From a checkpoint of a small transformer trained on Wikipedia: MLP 960 tanh GELU.
Each number is 200 + 30 x the weight over the matrix's rms, rounded and kept within 0 to 999. Layers, rows and columns count from 0.

# layer 4 MLP up, 960x192, rms 0.0755, rows 390-408, columns 0-191
208,194,200,204,197,199,205,196,197,204,205,204,194,198,214,206,208,194,199,197,201,206,198,207,200,204,189,201,199,187,195,195,199,206,197,197,200,189,213,200,202,212,200,203,198,199,199,196,201,204,206,199,198,193,208,197,195,207,200,203,205,196,201,198,188,202,204,203,208,201,199,201,200,204,197,215,202,204,205,208,199,203,191,201,197,189,203,189,207,199,192,208,197,206,192,202,219,206,208,197,209,197,202,187,203,194,191,210,208,198,204,199,197,200,203,204,202,198,205,213,195,207,205,204,194,204,198,201,209,200,202,189,207,204,194,208,197,199,198,197,191,200,202,210,197,199,197,206,201,194,203,208,199,200,201,204,194,190,203,201,203,199,199,201,206,191,197,209,192,197,199,209,194,200,196,213,204,198,209,200,195,195,201,204,196,195,200,196,198,206,198,216
133,233,169,212,253,207,236,272,189,249,208,145,208,216,166,143,236,203,216,218,214,224,234,174,199,156,163,230,209,220,175,194,236,224,167,159,160,163,201,236,175,209,168,188,129,228,148,235,219,209,229,231,202,223,203,205,226,202,201,231,207,187,189,207,135,250,224,146,216,191,228,195,234,180,211,217,248,230,189,190,245,178,280,129,170,217,205,135,215,177,222,184,202,216,223,227,166,190,139,170,138,168,234,238,233,196,221,192,130,254,205,178,128,208,191,192,167,170,191,208,294,181,211,205,215,163,216,218,179,239,240,192,227,205,217,200,231,215,162,230,169,180,164,265,148,237,124,196,215,258,148,214,245,196,197,105,159,193,192,182,234,235,160,234,249,169,211,174,211,224,123,258,207,211,245,226,190,202,182,195,202,158,194,194,197,197,186,176,208,239,204,173
201,210,200,212,200,191,198,192,199,199,197,199,199,201,202,190,197,199,199,207,202,206,198,203,206,209,211,204,199,204,203,206,201,192,200,205,200,193,204,194,194,201,197,203,194,204,202,201,204,211,203,196,199,181,201,201,206,197,208,196,201,202,203,205,207,204,206,199,201,203,212,195,204,204,193,199,195,201,199,207,200,211,199,201,185,183,192,193,208,195,203,197,187,195,190,196,204,211,203,206,194,203,205,200,201,200,211,200,200,200,203,205,201,214,200,211,200,190,190,193,205,189,199,194,200,206,200,202,201,194,201,192,203,200,200,209,201,199,188,208,211,202,195,204,198,210,212,207,201,193,192,199,198,199,184,206,192,197,191,213,204,205,207,190,195,183,199,205,204,198,205,197,196,179,203,187,202,195,201,193,194,191,190,202,199,201,201,192,198,195,200,211
239,196,205,226,192,235,250,168,140,226,215,177,220,205,237,159,214,182,185,202,180,225,127,218,162,200,231,200,178,137,215,256,126,220,191,148,164,140,236,179,167,241,216,161,224,182,225,225,229,216,166,188,157,197,264,204,202,197,194,187,217,221,163,209,252,153,238,188,194,199,225,228,210,212,242,181,246,224,199,164,212,209,210,156,180,211,305,130,235,185,200,197,196,183,240,188,211,204,193,250,137,217,219,172,194,149,190,171,199,200,84,235,170,173,136,173,163,187,204,242,208,242,254,192,188,218,152,148,134,195,181,121,209,143,227,192,199,195,168,208,210,122,212,198,242,232,196,205,214,206,201,181,206,230,284,224,224,277,218,195,230,285,235,225,217,199,262,211,214,238,189,249,200,194,110,205,218,230,201,205,216,196,236,147,263,226,163,228,242,142,207,181
195,170,237,202,224,332,196,198,169,278,235,150,170,175,148,217,183,155,223,232,241,140,255,250,242,147,202,256,221,244,223,188,201,218,193,215,173,123,215,196,129,138,218,198,106,252,237,233,228,209,195,164,222,150,174,173,201,228,180,239,223,188,139,248,208,225,182,207,238,177,215,221,277,199,245,152,255,212,178,190,112,213,175,231,156,172,208,134,183,176,225,191,201,171,181,172,190,145,195,201,198,197,233,197,208,203,231,215,198,174,194,179,232,181,215,204,190,176,149,185,183,148,226,301,231,199,223,252,192,225,226,202,222,230,137,215,143,206,196,226,286,165,185,241,263,281,182,153,208,198,225,234,144,116,233,205,202,222,213,178,227,242,190,210,239,164,212,198,209,148,225,178,206,190,152,160,229,214,210,165,225,230,205,215,198,237,155,205,195,245,175,141
224,161,258,208,203,241,175,131,214,192,207,201,205,219,188,195,166,151,96,279,209,200,139,204,174,217,185,238,125,162,252,253,238,216,243,204,233,213,246,200,151,148,208,174,225,149,284,242,164,220,157,170,271,243,179,244,250,231,200,226,206,232,155,208,224,155,218,172,189,191,240,250,233,200,163,192,208,138,208,214,235,235,160,192,223,175,177,141,220,214,194,248,201,162,191,175,166,189,253,182,229,205,143,177,175,159,239,160,223,167,203,191,172,169,159,153,211,241,147,180,170,219,264,194,242,282,222,82,132,196,208,134,213,251,157,239,238,202,222,192,203,184,178,178,224,213,112,213,197,207,260,220,193,241,265,222,197,200,192,175,182,254,269,222,237,202,261,164,190,194,185,265,222,175,200,197,195,194,98,219,188,148,228,194,169,184,196,249,190,200,175,170
156,220,200,163,161,225,184,195,140,244,229,212,222,223,232,151,260,147,110,202,167,267,238,221,217,205,176,223,196,196,141,260,201,268,196,173,131,188,258,200,218,255,182,199,160,134,170,281,199,220,197,225,189,175,262,249,163,171,195,254,172,209,201,220,220,200,227,201,274,159,182,200,183,230,187,211,234,203,205,150,237,226,208,233,198,177,224,216,181,223,195,201,235,214,161,198,173,159,197,253,164,230,254,254,188,177,184,205,168,91,144,219,181,179,185,168,207,226,247,140,252,188,219,210,231,157,192,145,204,245,202,168,197,170,195,229,154,219,139,195,224,184,182,207,198,272,174,190,201,212,169,184,202,215,198,177,194,212,165,151,179,255,228,205,197,174,201,199,208,215,166,223,266,225,163,233,180,168,191,185,203,171,250,253,204,201,182,249,174,163,185,189
202,185,227,244,233,190,218,182,133,199,186,199,198,201,233,209,174,265,184,171,271,178,287,187,248,182,181,213,172,231,207,192,196,243,223,167,236,93,189,178,276,199,182,218,198,240,211,204,138,203,189,194,199,233,206,172,226,197,290,193,183,188,210,277,195,228,227,234,177,214,179,135,197,233,204,194,166,199,209,181,201,202,180,185,195,214,195,235,207,226,205,246,84,217,227,169,277,245,201,194,208,198,237,189,251,218,216,176,172,180,210,201,238,171,271,180,217,194,117,215,212,200,213,226,250,236,177,218,220,242,218,233,222,188,182,196,206,187,108,155,221,206,180,178,211,132,221,187,241,249,163,239,134,131,238,139,184,257,220,144,224,178,205,127,185,181,149,182,182,168,210,173,166,157,208,184,232,170,199,190,194,242,168,171,165,211,228,260,154,200,185,153
205,165,252,190,180,253,218,218,174,219,198,167,165,216,221,163,221,196,192,203,184,220,241,190,247,167,149,226,189,195,175,305,200,246,211,189,222,128,219,159,250,247,157,135,176,195,197,243,194,180,160,228,221,168,275,201,179,178,190,174,199,210,266,212,191,209,226,256,311,174,193,222,194,228,145,155,225,197,229,167,218,170,232,193,176,180,208,218,200,188,240,186,172,209,192,172,206,201,189,224,186,190,168,131,201,142,223,217,197,165,191,215,177,181,221,197,203,220,191,181,202,220,232,209,229,187,173,253,162,222,246,203,202,166,194,233,158,189,182,198,249,198,199,225,207,225,235,177,226,246,229,250,176,217,213,150,204,207,184,124,149,226,206,170,230,174,208,171,210,159,199,174,250,135,193,222,188,179,150,142,257,183,213,140,172,276,214,206,228,218,182,139
200,175,241,216,169,205,213,190,196,197,172,171,240,226,239,156,203,206,220,221,219,134,179,177,182,203,229,221,188,206,181,192,203,228,187,167,243,173,194,211,222,173,171,202,176,213,191,215,175,212,244,202,221,226,227,190,196,205,234,216,225,187,219,216,189,218,205,244,188,195,141,152,261,158,140,252,198,192,197,188,199,227,210,179,202,164,173,229,173,246,240,249,194,211,155,195,219,217,208,217,156,201,222,191,204,197,200,170,247,159,175,170,225,196,245,231,181,218,209,151,256,160,202,203,218,218,198,189,199,241,213,143,223,156,152,225,208,239,188,222,248,176,188,214,230,149,198,227,201,213,168,217,243,185,234,163,176,228,213,184,201,210,187,236,206,158,146,230,218,176,181,164,203,206,161,159,251,189,256,163,217,283,197,189,198,276,228,220,236,192,182,201
199,168,225,224,230,216,218,177,102,167,208,197,176,198,199,201,179,235,142,238,252,192,196,185,147,160,165,259,133,204,212,213,222,210,204,159,157,200,217,174,184,226,159,184,200,192,211,216,191,250,286,225,253,222,197,248,252,190,196,163,183,202,217,246,198,181,204,167,198,172,245,199,257,195,194,204,189,240,181,220,260,192,196,131,195,235,234,179,220,185,182,245,183,181,208,210,221,252,153,227,178,171,140,161,165,152,240,194,205,165,209,203,161,189,169,181,169,188,153,230,224,218,218,215,242,203,188,183,181,217,179,199,219,232,214,242,225,260,211,219,213,208,196,232,187,210,173,175,196,187,197,231,200,187,195,155,180,249,187,183,211,220,231,283,187,173,207,256,198,216,168,224,185,226,218,184,204,214,159,193,170,165,150,180,177,169,167,244,221,234,213,214
168,197,250,231,207,265,237,237,142,257,229,209,215,189,232,164,243,187,169,179,177,253,215,182,240,208,211,187,201,255,202,203,200,273,246,199,196,183,221,267,163,148,169,165,191,193,232,214,166,237,183,157,239,154,228,219,131,225,227,169,234,204,170,215,251,198,241,274,264,165,224,173,161,181,164,185,256,218,199,228,229,224,216,177,158,160,192,203,180,225,199,205,236,183,176,195,202,145,194,234,138,223,195,192,206,150,210,202,188,200,172,198,196,186,201,185,143,153,173,205,264,206,118,207,220,209,245,214,181,249,246,217,209,184,186,244,170,152,213,263,210,217,171,223,181,252,152,163,244,233,163,228,199,157,223,151,192,238,157,187,144,159,146,180,243,151,190,175,196,191,144,240,268,205,211,160,199,156,258,211,216,160,238,261,193,216,141,190,178,230,188,180
240,205,238,211,205,194,193,211,136,191,183,191,219,233,249,170,228,179,213,237,244,130,199,215,186,239,193,228,191,171,160,188,182,231,193,171,207,240,193,185,245,222,210,189,205,175,219,184,143,204,198,203,197,206,241,187,230,232,209,200,217,230,248,181,212,187,201,229,237,185,156,213,195,184,168,191,187,191,201,187,186,195,232,184,176,190,175,162,198,245,221,162,185,204,168,206,178,266,183,186,128,200,231,200,172,148,209,168,204,194,206,210,194,211,217,189,158,199,186,157,238,203,265,209,241,232,233,215,185,229,186,215,206,204,155,216,211,167,194,211,214,206,182,238,187,193,206,231,216,204,209,200,247,220,236,200,178,189,170,197,197,224,205,239,201,187,204,132,235,201,174,217,202,208,175,210,217,188,186,203,239,236,178,204,187,226,201,160,240,145,202,165
198,197,202,197,201,211,204,198,198,195,198,205,199,194,194,197,198,204,191,201,206,188,198,196,205,200,210,201,192,204,195,199,198,204,195,199,204,202,199,201,200,206,200,200,188,208,197,192,202,200,197,201,204,192,199,203,195,205,200,204,197,198,203,204,201,200,194,201,201,195,202,198,200,199,201,195,198,205,205,198,203,191,194,203,211,196,199,203,196,195,203,208,200,215,203,199,199,197,201,205,199,203,196,204,202,207,197,196,194,202,201,206,189,197,192,197,190,198,196,204,204,199,206,196,201,201,197,203,199,196,194,190,203,196,204,197,205,201,200,200,194,201,201,201,200,207,202,199,191,210,190,193,194,202,196,201,208,204,200,207,198,200,202,196,198,200,203,193,199,194,198,206,201,189,199,193,188,200,195,186,202,210,195,191,204,194,199,188,202,193,208,209
204,138,225,212,153,205,165,223,175,211,160,244,218,176,200,199,206,230,225,164,178,224,210,185,234,169,184,195,174,244,227,239,261,176,237,202,203,199,237,206,242,176,137,207,214,232,238,185,239,236,177,95,213,222,226,211,231,222,165,197,177,241,235,172,260,130,132,173,252,237,211,196,168,215,148,178,182,186,158,176,252,144,188,181,163,202,258,210,170,148,205,169,145,222,199,163,231,248,257,191,190,173,248,202,189,163,249,194,257,156,131,188,215,165,178,218,186,242,217,167,174,174,276,201,245,196,186,179,223,237,162,178,234,193,141,187,119,173,123,206,250,230,180,228,189,228,193,251,168,208,197,205,188,238,147,216,190,206,217,165,223,249,233,283,238,198,202,231,279,171,250,185,218,191,190,238,210,192,167,114,150,219,194,167,216,241,194,154,186,194,210,166
257,176,174,171,216,193,168,207,153,264,219,205,177,221,197,184,224,119,156,241,226,210,235,115,190,244,163,239,183,187,232,208,185,211,275,186,158,218,219,196,206,138,195,202,144,203,227,202,200,244,142,222,241,207,147,254,216,271,186,206,222,225,198,178,239,253,189,251,188,183,247,173,185,181,176,226,234,154,239,183,223,205,217,203,160,236,196,179,207,234,177,195,268,179,213,115,229,103,168,197,186,198,154,171,182,237,245,208,228,213,219,128,160,191,240,205,210,119,151,272,212,196,246,149,208,132,260,209,174,224,202,156,210,179,229,197,185,146,215,264,160,147,133,225,153,192,185,230,210,230,175,226,180,189,180,151,172,203,204,207,235,231,218,175,245,254,204,229,215,244,161,238,192,208,105,180,227,230,190,188,215,191,179,258,225,147,226,289,211,220,181,237
196,195,279,270,207,219,183,226,219,214,118,200,194,162,206,204,190,202,218,142,239,144,264,236,197,187,208,179,158,203,185,230,170,161,159,228,234,152,180,244,226,131,220,215,160,171,196,217,127,219,196,229,244,220,231,141,221,258,284,197,226,222,254,200,259,257,204,196,171,204,191,151,221,271,168,201,241,203,191,172,194,163,217,213,192,202,203,191,168,265,205,209,112,188,249,110,176,205,210,182,172,187,178,179,200,142,182,182,204,212,223,189,200,180,203,167,186,218,181,191,205,187,171,234,202,196,157,218,261,218,203,261,195,134,188,276,194,224,168,273,196,199,197,256,172,203,178,212,207,193,141,298,251,170,207,159,207,204,221,170,191,176,232,249,210,146,143,188,226,202,155,218,202,193,204,198,254,235,205,172,226,214,122,201,206,223,141,203,167,185,190,224
203,206,205,202,198,202,193,208,196,196,189,189,206,208,190,202,199,195,200,200,192,208,205,198,195,203,214,206,198,196,195,202,193,196,201,203,189,203,208,196,203,193,197,204,197,199,205,196,199,199,199,210,208,195,199,192,208,201,203,209,197,201,201,196,202,202,197,211,196,197,202,205,197,206,202,205,192,199,192,207,193,204,204,194,198,199,188,193,206,200,195,209,209,195,191,192,189,203,198,196,200,211,210,196,194,196,210,201,195,201,192,211,204,203,193,196,206,196,197,190,205,198,206,204,193,203,188,207,193,206,202,204,205,202,204,198,193,201,194,198,193,207,201,198,200,197,202,207,193,187,195,200,199,194,190,197,202,201,194,195,193,199,198,201,206,189,191,197,198,198,190,198,197,200,197,198,199,201,196,191,192,199,202,193,201,201,203,192,203,207,206,195
197,197,195,201,203,190,204,204,193,201,203,196,199,199,195,208,199,205,208,193,206,202,201,195,200,205,203,192,209,201,195,198,204,197,192,207,204,202,203,191,194,198,205,198,201,188,200,208,194,215,195,208,198,199,206,206,198,193,204,201,200,200,197,210,201,194,203,200,193,195,200,198,199,198,204,191,202,200,202,201,208,198,206,197,196,201,198,206,189,201,203,197,203,201,209,201,191,196,212,208,199,196,201,195,204,204,203,187,199,197,197,195,201,197,197,196,192,203,203,204,199,202,211,204,198,197,202,195,200,205,196,201,190,206,199,202,207,197,204,202,211,200,199,206,208,202,201,201,202,202,203,201,197,203,202,200,190,202,197,207,194,199,198,203,194,207,205,204,216,198,203,192,204,206,201,199,195,204,193,203,196,205,192,200,200,203,207,200,198,199,202,202
# layer 4 MLP down (transposed), 960x192, rms 0.0583, rows 390-407, columns 0-191
197,202,200,197,201,204,199,199,200,201,196,200,201,199,195,196,199,202,199,201,202,204,203,202,199,199,208,201,202,198,200,200,200,196,204,206,201,201,195,201,203,199,196,199,202,205,203,204,203,200,202,200,200,207,199,202,204,200,206,202,200,197,198,201,199,200,201,200,197,196,201,204,196,199,199,200,200,199,200,200,196,201,201,202,202,205,200,197,200,202,201,199,200,200,201,199,194,199,198,200,197,198,201,203,204,196,203,201,198,208,200,199,201,194,198,202,200,202,202,199,196,201,199,198,203,196,203,202,202,202,204,202,206,203,206,197,199,201,203,203,201,201,200,198,204,202,195,199,204,198,202,200,206,199,206,190,203,202,196,194,202,197,203,196,205,199,196,197,198,196,195,196,197,200,196,199,197,201,200,201,200,203,200,192,201,200,196,196,200,204,197,195
196,215,164,253,200,180,204,188,166,208,237,206,219,253,137,185,223,213,164,218,227,190,174,165,224,213,252,154,208,215,220,150,133,182,175,208,205,206,258,155,266,210,154,228,212,226,195,192,217,230,135,151,226,165,194,172,199,214,181,186,255,244,158,202,176,160,283,243,168,132,245,232,150,186,209,167,164,139,154,239,182,257,213,201,222,193,238,291,225,188,178,218,168,187,171,129,284,243,247,225,242,199,176,196,191,140,177,189,173,100,182,278,234,246,240,211,230,197,214,239,128,189,210,204,180,163,248,194,210,224,162,193,177,190,200,226,216,145,198,252,234,222,187,122,184,122,172,254,239,143,189,149,235,275,229,236,276,185,162,160,212,200,218,231,167,191,194,190,224,246,245,236,171,263,131,163,171,230,174,141,206,217,154,180,297,220,185,186,182,162,189,178
199,198,200,198,198,197,209,204,201,203,199,200,201,202,199,206,202,203,198,198,204,202,201,200,202,203,195,201,204,203,204,203,200,198,202,205,200,202,198,207,199,202,200,198,203,200,201,202,206,197,201,201,196,209,200,201,202,199,198,196,192,196,200,200,202,196,203,200,200,204,196,203,192,194,199,190,205,202,203,193,201,195,200,197,197,200,200,199,196,208,195,199,205,199,199,204,199,201,198,200,201,200,199,201,198,200,197,197,201,200,199,200,202,193,200,198,201,201,199,201,196,203,201,201,200,196,199,203,199,199,203,210,196,204,210,199,198,202,198,200,202,200,194,203,204,199,198,201,199,197,198,202,198,202,202,196,202,203,206,199,197,196,193,202,201,196,202,202,195,200,194,195,201,203,204,201,197,207,201,203,197,204,201,204,204,199,197,199,198,201,204,199
245,251,205,176,245,160,196,197,123,255,155,238,196,181,167,162,253,298,172,174,255,146,230,174,180,180,235,208,142,183,173,119,235,191,221,260,170,200,180,203,159,222,180,153,194,256,141,135,229,190,240,182,142,146,97,158,234,203,218,187,238,177,225,193,151,204,190,186,173,257,139,213,190,179,157,128,224,193,174,242,214,260,247,215,221,232,188,269,215,211,197,236,198,182,191,254,153,218,244,135,234,197,156,231,244,191,223,179,175,200,247,187,267,219,210,233,215,184,164,222,269,148,186,208,180,210,165,194,167,246,233,291,213,146,184,291,195,207,193,244,144,182,239,198,138,230,195,190,232,200,235,187,186,226,246,195,230,177,213,207,229,219,173,200,229,205,185,195,203,202,201,137,177,147,273,168,170,189,207,243,209,180,155,197,139,239,234,224,193,259,195,166
219,224,151,214,207,166,218,187,190,192,169,152,162,179,197,176,206,236,221,162,212,216,170,208,210,209,179,192,153,226,267,197,203,250,199,223,190,236,209,202,223,170,208,228,173,186,178,151,216,201,220,221,195,199,184,292,260,196,203,193,251,199,220,239,171,176,261,181,202,187,165,228,190,218,242,167,236,267,156,198,184,191,268,205,230,211,276,187,221,190,178,187,140,226,234,198,204,198,182,165,209,192,192,254,203,167,210,176,143,148,189,188,214,253,225,182,230,142,221,213,143,166,191,213,150,228,187,180,120,241,201,234,180,175,184,219,249,207,124,212,96,240,327,222,210,189,199,216,212,199,185,191,163,150,190,158,144,213,232,171,211,223,160,152,191,165,162,240,209,249,209,209,243,219,210,252,182,267,215,198,154,208,210,246,165,227,164,204,206,228,171,143
171,221,189,126,262,225,160,263,253,199,213,264,198,128,196,181,231,245,180,145,196,164,230,251,219,248,202,174,155,258,218,172,205,196,180,197,161,178,154,190,264,182,202,215,152,251,202,252,251,222,157,180,175,172,218,198,219,213,247,202,228,178,167,235,226,203,223,277,215,272,203,194,183,246,151,211,151,105,134,140,211,174,207,194,189,193,186,226,151,201,282,187,169,196,180,172,196,176,214,188,158,205,212,238,196,245,143,251,171,181,226,173,148,125,171,187,232,160,181,150,206,260,193,231,140,182,193,221,200,221,178,140,167,218,170,215,199,209,191,170,152,232,269,319,260,199,245,199,180,180,168,220,101,174,150,179,252,145,230,243,177,184,99,261,196,236,209,181,192,215,209,151,143,216,166,214,197,226,190,180,284,265,248,218,230,171,281,211,227,215,208,211
183,239,198,73,196,233,199,216,268,166,206,180,193,194,158,146,208,167,217,164,199,206,253,233,152,208,196,235,202,214,184,196,241,125,228,202,189,138,202,244,175,248,173,127,201,227,210,201,212,132,205,171,220,176,239,143,189,205,211,210,253,227,239,217,224,209,173,307,181,164,198,244,248,235,221,197,150,237,280,182,155,183,184,218,195,241,222,198,231,180,181,91,216,207,257,237,182,193,218,238,220,243,255,204,209,207,151,222,208,183,178,182,209,210,208,198,199,175,190,113,150,188,165,151,176,272,158,258,201,221,213,265,215,119,185,162,225,199,247,192,231,143,260,211,181,235,171,198,207,182,192,135,239,171,164,266,190,118,209,169,105,223,220,192,222,172,166,202,198,226,254,257,166,74,185,152,190,144,216,281,222,238,269,196,231,256,196,173,210,231,186,161
225,184,194,202,153,152,198,190,192,195,208,157,238,155,146,202,200,224,203,223,172,190,220,139,140,211,224,167,190,231,185,213,184,213,168,128,150,228,175,191,256,222,210,188,222,180,164,154,219,187,182,219,216,202,156,232,230,162,167,221,211,240,190,156,230,215,221,247,181,208,249,220,179,174,123,190,187,164,239,188,172,277,266,197,228,261,158,170,207,290,173,209,199,235,204,236,219,172,232,209,243,171,188,219,205,154,144,211,218,209,187,233,195,222,233,236,158,187,250,174,194,208,214,228,232,228,145,184,158,148,146,225,182,174,200,237,173,156,192,187,261,153,213,202,189,217,214,181,188,152,221,167,253,248,222,233,185,198,165,204,214,210,250,193,216,168,278,224,206,220,248,233,192,190,229,172,236,248,209,211,246,163,134,188,240,199,191,160,178,162,202,239
155,235,181,236,181,209,148,160,174,229,175,212,191,174,144,156,223,270,191,217,208,189,182,202,178,184,242,199,233,175,222,170,186,168,230,198,203,181,236,175,219,174,199,213,153,184,161,122,213,262,232,167,184,217,185,190,161,241,244,161,240,197,239,193,184,252,227,221,166,189,233,137,202,211,217,162,214,220,174,231,178,249,208,230,177,174,172,230,200,204,192,215,229,203,208,201,164,220,169,158,169,192,203,218,255,204,225,204,201,178,243,227,210,295,197,189,155,193,189,194,188,205,172,208,209,218,211,204,190,154,172,191,198,196,164,224,237,198,271,193,157,219,265,171,212,165,205,179,235,225,179,174,176,170,176,185,240,241,223,192,191,246,230,202,234,185,181,231,237,194,188,227,214,225,196,172,211,257,217,202,147,207,174,186,153,226,201,194,224,229,153,184
210,222,180,195,224,192,152,206,187,226,243,213,187,207,201,181,229,226,191,212,179,188,226,171,189,205,170,220,225,190,180,195,203,172,182,182,217,202,230,169,210,214,147,177,202,220,194,157,188,173,204,204,215,194,193,183,194,184,217,208,205,182,204,201,184,187,190,183,220,204,207,178,230,183,177,250,228,192,187,192,163,202,186,192,180,195,166,205,225,178,190,176,189,224,212,222,188,212,170,225,237,222,210,214,185,209,221,212,253,163,230,202,212,293,204,192,220,217,196,202,201,190,201,190,216,212,239,198,205,211,220,238,152,174,198,199,179,206,179,188,174,214,231,183,183,204,234,197,222,208,172,244,194,194,168,207,193,201,138,224,188,212,160,152,194,209,195,235,217,196,152,198,196,176,203,237,227,179,219,186,203,182,238,219,241,200,187,204,167,179,196,192
209,188,218,217,194,206,197,180,249,255,196,206,201,218,196,186,198,213,222,246,206,197,222,236,158,195,225,212,207,173,210,212,177,163,181,218,181,211,187,173,178,178,156,178,216,198,172,234,212,219,186,201,202,182,218,225,197,166,204,204,163,208,155,177,206,214,206,201,191,149,134,222,195,241,250,192,208,219,187,231,195,170,206,190,175,185,175,210,188,189,209,180,216,167,190,198,178,205,178,182,200,172,220,162,194,197,185,198,182,203,194,203,178,235,207,180,220,231,230,172,183,204,213,211,219,199,225,222,197,224,223,167,152,208,175,214,213,176,205,200,191,226,222,249,199,199,215,188,183,193,197,189,206,182,179,195,207,127,200,222,184,214,185,209,200,197,205,192,162,193,212,230,242,211,193,222,198,188,224,216,211,195,246,197,215,212,194,210,211,202,257,205
176,172,193,246,195,189,183,170,224,198,171,191,194,241,140,194,217,205,176,239,176,136,209,210,253,158,141,205,161,163,207,151,204,219,215,194,160,159,203,211,208,268,213,202,199,161,232,199,271,244,218,177,204,164,219,184,234,211,231,181,168,239,192,228,210,241,261,198,149,163,254,235,175,201,181,112,192,192,210,175,205,172,214,265,178,193,210,163,224,205,217,228,170,222,185,191,209,200,185,202,202,204,242,214,215,177,206,191,123,170,212,191,216,294,165,188,202,244,237,215,183,199,202,205,171,220,194,206,218,218,215,187,153,225,126,165,227,136,189,247,152,234,280,201,219,186,187,237,309,271,187,176,187,239,206,236,195,235,153,133,163,187,220,185,206,246,182,238,184,245,289,188,188,203,144,215,152,145,216,208,146,201,207,172,217,164,166,240,215,214,179,164
170,208,130,178,211,216,187,191,217,161,203,207,194,197,160,179,176,197,187,220,129,183,202,178,236,242,188,213,195,248,234,157,187,189,216,209,154,207,219,253,154,161,274,206,244,176,193,159,215,188,202,208,234,238,199,170,156,214,207,193,204,212,206,219,210,203,211,160,184,201,225,187,233,180,167,203,180,212,268,247,184,265,208,219,177,216,174,203,210,162,208,210,170,194,215,179,229,144,227,168,258,213,204,207,200,221,172,202,231,215,200,228,236,226,173,182,231,240,212,231,172,172,165,194,188,199,174,196,162,196,195,206,213,206,204,165,228,235,199,161,220,215,228,165,201,170,209,182,185,223,218,174,188,178,201,204,180,222,191,210,186,159,241,155,215,223,216,234,190,175,211,201,215,185,226,196,214,153,244,248,162,189,224,205,207,188,218,219,196,185,167,224
200,202,200,200,201,199,202,201,201,205,197,197,198,205,201,201,203,196,201,201,201,200,202,202,200,201,200,203,197,204,199,200,198,199,200,196,197,197,196,200,198,195,201,203,204,201,203,196,203,198,203,203,200,197,199,207,199,199,197,201,200,198,202,198,198,200,202,200,202,196,200,201,202,199,197,198,201,201,200,203,199,198,202,205,200,199,193,199,206,200,195,199,196,194,200,201,202,197,199,199,202,201,202,199,199,200,200,198,198,192,205,199,202,201,199,202,201,197,200,197,198,198,200,196,203,204,199,197,198,202,199,208,197,203,197,197,198,202,201,199,199,200,200,201,199,200,199,202,197,203,200,200,198,200,202,206,200,193,198,198,199,200,201,203,197,198,201,200,206,201,196,196,196,199,204,199,200,200,202,202,198,199,207,204,205,206,199,199,197,200,205,200
165,209,151,225,227,189,168,198,233,204,212,185,236,215,229,213,153,203,231,207,216,230,197,168,187,243,199,183,228,173,169,178,199,175,200,223,179,208,224,228,235,226,192,210,242,227,258,145,202,169,149,279,186,239,195,242,189,175,249,208,264,207,220,183,218,175,226,206,190,178,203,226,263,220,188,192,239,204,237,183,196,282,193,161,207,170,248,167,197,208,178,176,208,200,240,165,166,224,148,190,205,183,155,195,133,238,197,169,156,195,202,144,218,193,157,184,200,162,249,216,177,202,141,192,218,163,199,182,229,204,255,191,207,187,226,228,175,227,227,238,132,155,206,207,168,223,153,236,211,138,252,207,165,162,177,201,169,157,200,196,145,156,181,226,228,223,196,208,175,196,181,283,182,218,180,220,165,118,214,217,193,215,185,243,236,209,196,198,230,242,213,194
266,239,134,161,150,156,172,159,262,140,173,170,164,241,198,179,196,273,197,237,206,194,186,132,142,171,198,223,192,173,188,168,189,281,208,111,198,224,193,203,215,150,154,158,223,223,223,169,272,221,254,230,160,229,119,198,122,248,263,165,208,181,192,193,181,236,200,133,192,199,234,176,212,218,216,198,150,240,223,171,184,247,177,266,248,245,141,214,129,210,117,268,243,188,172,237,204,262,165,206,176,170,82,167,160,208,301,248,186,149,275,171,219,190,213,165,250,192,236,194,194,155,268,183,183,135,203,189,177,183,174,247,165,208,146,193,171,156,201,239,283,196,151,187,194,224,255,229,239,233,207,200,205,226,205,192,178,272,240,243,242,198,175,141,176,185,238,263,216,241,226,194,274,185,213,151,210,196,273,178,126,244,161,216,193,227,224,281,198,241,167,190
141,166,114,196,187,221,177,183,189,157,228,156,205,167,255,164,234,238,192,250,199,199,233,192,176,173,204,222,215,195,223,190,178,266,141,166,206,163,184,161,229,203,183,197,213,200,185,210,246,224,248,209,174,198,226,226,216,233,197,149,211,203,277,182,288,219,193,188,202,195,158,251,223,211,253,187,228,180,219,186,190,155,188,165,224,219,146,271,182,190,203,258,201,207,202,216,199,195,130,179,194,180,228,223,239,232,235,200,253,187,129,225,214,219,180,242,208,212,220,308,190,235,196,177,265,122,198,242,215,145,166,126,171,182,231,145,126,191,169,198,199,191,237,211,191,175,252,180,176,198,183,160,248,213,172,217,189,173,255,179,182,217,205,232,147,172,231,171,226,250,193,170,238,233,226,214,184,219,225,178,182,215,168,255,147,196,214,160,187,136,188,149
203,198,202,200,201,199,202,202,200,201,198,204,196,200,197,204,196,207,196,196,205,204,199,200,208,205,198,198,201,203,201,201,199,203,196,202,203,200,198,199,198,201,203,198,198,202,200,202,205,198,201,203,200,204,199,208,192,199,191,204,195,205,199,201,198,197,202,202,197,197,203,197,203,200,198,193,200,199,197,197,194,200,200,197,197,200,197,206,200,200,196,198,201,200,204,200,194,200,204,201,195,203,193,199,203,199,198,203,199,196,203,197,201,194,199,203,202,203,202,206,198,198,195,198,204,195,200,201,199,204,198,201,199,201,201,198,199,200,201,201,197,195,196,200,196,199,198,195,197,200,198,198,205,203,203,195,202,199,202,199,198,202,200,201,197,197,203,203,207,202,202,197,210,202,200,193,199,203,203,200,200,206,198,201,199,195,198,199,202,196,199,195